{
  "init_std_qkv": 0.051,
  "beta1": 0.95,
  "lr_head": 0.00545,
  "final_lr_fraction": 0.1
}
Each number is 500 + 40 x the weight over its row's rms, rounded and kept within 0 to 999. Layers, rows and columns count from 0. Numbers have three digits each. The size before them is the row's rms in percent of the matrix's.

# layer 6 MLP down (transposed), 384x96, rms 0.139, rows 302-316, columns 0-95
100:443484512485476434536503478475468529536529493507488535543441494520503503486495485515562454520459520470472504497498508524594543545524460507498477520450479572423421589553548509510569520502520511534486481455542462467557524530553513458519512456478539411463462567546610470414522474470492528453
088:427471419493525484508423548508489477477529508495518434422577461588587512503508499527538530467497554511509501567491570448464538459491490514568461441520555533468522521555524559509493556443484512508505538503422479442512445494499501528492444526476477457499490475487529490580482453539434529538
111:435578457524445501485468516515468522557470482513434543469469508459478447478545550509573469512468458477539514500460536517477407504480576473513569511531517522486467466487472535506469411451495491437508506525494492538506461427547483474483514501484590526580460466564488464523590526545427478478
103:481521560442495537520452467502492461529522546450521499468487496511421447445466589466463456510527475523517404450524489542507467501502539579520499499533448508525486504515635453467485479478569472542481506588470482513501512461549472463459515522455496515558505433555549479464558521536507564488
109:550521541502479490606494552480516507404543547495527473515465415446503480490456498484565488460457546496524459475496557497528499472537542552511548523507544551536464529518511437531474470475523429534430519502610500459523458502555420456515523472541430508580555487511468526521517503528526520531
088:603588515479528510526577460524478517482511480586510501457494451476530435487495536553557467505492526463507516525491403454454451446460530523625471596517437522522511481504481494490497489485509448510513472491539460508492478470475477541524506426433551538474502448488488530542463528510430487488
112:497508573461468441504537558465574412489502486478556485478537529528586423494498480528489528499516548468579490549506518488480491539483470575504481528494585482491508509423480527486463443519528401445579487535482561444472484447532509528529533510457552563472507520462495488494456453510442458487
087:545471497514454482537506532553580468483445440471489514488506592458497530458505541571500544579493576504523450452511472482515543457492497513466491470527449498504525519491503437565536479464435504490543478526518435409535496549499463521527568491596451476423426465488549524494505450459518509533
096:417533525516474438532492500406552517509538486467468566545456520539527458540428535457563527515476498559533526435443458522525547501501522508460468512540503491517484474575508511525550478499490423446533508548552564489473555421528443537489513502486492493439473452458408484518438488443470525485
105:420509503466483486495524514561446481479521421464524471571449560399529482497477476470501500513485510539485508477492517581477507497509515553513466559583532501567546429504537465542470422442511450471481478495486478553466515392481468432519550566476534542495465463522464518515493472455470552457
091:509572514487470505536548483533448479485409559544488432469443536511513475463488529486491456510489423524512606441525531519444460513522489388469499542492501472543509494520475446478465488437550486504500560518564567481500454440536443492558525558470515528516458547488505458466553511456467546537
100:466506532467503406546548538505526502509479553465543490539499523520479496458515579473435536511492521483491440503557485510503508508486508594533546564563492512469499473483512495536454489456516534539497544495563450525543560477405567505522518497477499505550374528501469522510440627507507530519
108:557455569390561472440509466489504462557545515513549530455492547492530516459607554464502529464413465553522549508496482512465522521531465490503491495505500454527498531511519452510494502537557465573475534492521547484496554570493530557530438469500452488524451568542430484463539477559534481534
100:536480464478523463554521551492522484523481538560502571468569470494495446479506522479503428486522532531447439550507433533543497427551435502507515514572515509485490417439478549503487458486487509468459479487542501484452462521444465448438498422505483464500518498481460429451622489566514488446
093:432526485523516415503510557456513527521519523517451466434471605473575439470492497489492558478534485503511492417533524533504524515499483456532438517565524511519463432512606466478549532479504565480526461608426470540506513507523472519541532513496490497470429481522497524484501459484452550436
# layer 6 MLP up, 384x96, rms 0.14, rows 303-316, columns 0-95
091:518458483481560525527518500471540486495503507528493530495486556483560487565401430476518534491421402513497487470510446494522509537488522489502549556471496495544546399461487519550521506607506439495532461424472507532502489447503464479498549548511577551434530473472482451430535502485547468539
112:573505543459560545457547472531410516518543437502574491473530547496563526511505537539502516543554454525488486435515483443458587509565454561537542559473473474504425520519401495517527508530473524553467512454485498546492505492491498499443480519503514509395470477442494488501519459520537459557
096:523477490456477434506557505471566538477501487525477469436497505419459502551517509510548456562496495488520502484503478545510501527418502474446442601519571523546441507559464456472474439458510517477533548444499507485582484468512569471426528493481523506515565481528509532388523508476517419523
099:492481462485583544510503413547484514427519483471491473532517554444445511557465537483555475435522458516528539544482489486566499594463480495462504564462528488475563541500508527517511569531456508497484548474407488447471536499497514501444553459503505480422566454601480473496555497471528496530
105:473453488539498460453491551476512423471513499432463492520498522567488542473481546462432499535551477555532464485517505502523516531544478481379563450494610538486537544485539526533510527532499534485461543511464500512510576537468552497494484508551425485574492517503519440399500522494577529525
104:573555452555536526514492386580500519490475513532517479466415526519473513507536540410521491521448505551451468534572539464560499495505512436513535474557438486458495549502527498512532472503437480522466453521475520540536494474497500423430513527553498491462515511510432451548488510476396516501
098:440585530479528475476453490552443512534494521555492465499444483486436461517503424443578515442485525462477461574492543438457459511500586529511542488519548482495475471576439538434552493536516479498491490431593530548477505449492520537486426489454520531493535513469496458459499528564513481523
103:535487531458438494529456517522440407529468547514493435440542487497495556450455461528518454516495500439506484496570484402603494500539486463510491425396434477521502475476561493488451537527535466505441493436497460484546476562473490488539536521504485491516517491515531480518553521483523436573
107:506559541500513492525538426522530521483529484445486500492452541449423537540526548510496560451555508488524460489469575411566495537513515461510578552498510464444567502497530481483452426437520492527472516412482423430521536493508533541526512492516455460527492445560462531433462511494468505450
094:515467455478540459481476541520506545470522476479515507604480535493474540522567527530504479474502558531495445489516482419479480533535454514432537426517515467507534541500538539564498552504532466502447500443421483438464569581491541523481500462556509545485444439478489507482469421422559506572
106:499516489562627575488481445441494581522597411501569511481551498440510531564548436514484597495470504491523524571514478499474480533483504455513513486476499535511487465569527514440569458530487498497470481508493533492467471560478458506498463523519500509449546464495499456500544438517537484545
107:463544593550530484529459437571449479519512525523552486490452529463481474518467507548589507540510469463447476541510459514497483512493534420534471532510519546551500536509497512570478521543420588473495447526594509504488522432457537514466520552488502514449524451563473411541479489513464479542
094:486514483505582514463523548558484481474507519487492471471440461544555515530443481484507533530466472472505557519557497470492460510505564429496515475444499555482523594517446568469388505494487603537449536517563538511573525486535449444531426592509528505483482462504535547496464501483483512486
097:428436503528512518547482456477472510492475491509542531477464488475406540503536513535420435535472455495516514451502588477482522460526487520412510498453461518511495478504436529459447504438477495545534529489491550430473458488401493486491477499473530447569527495397539429479544455512525448544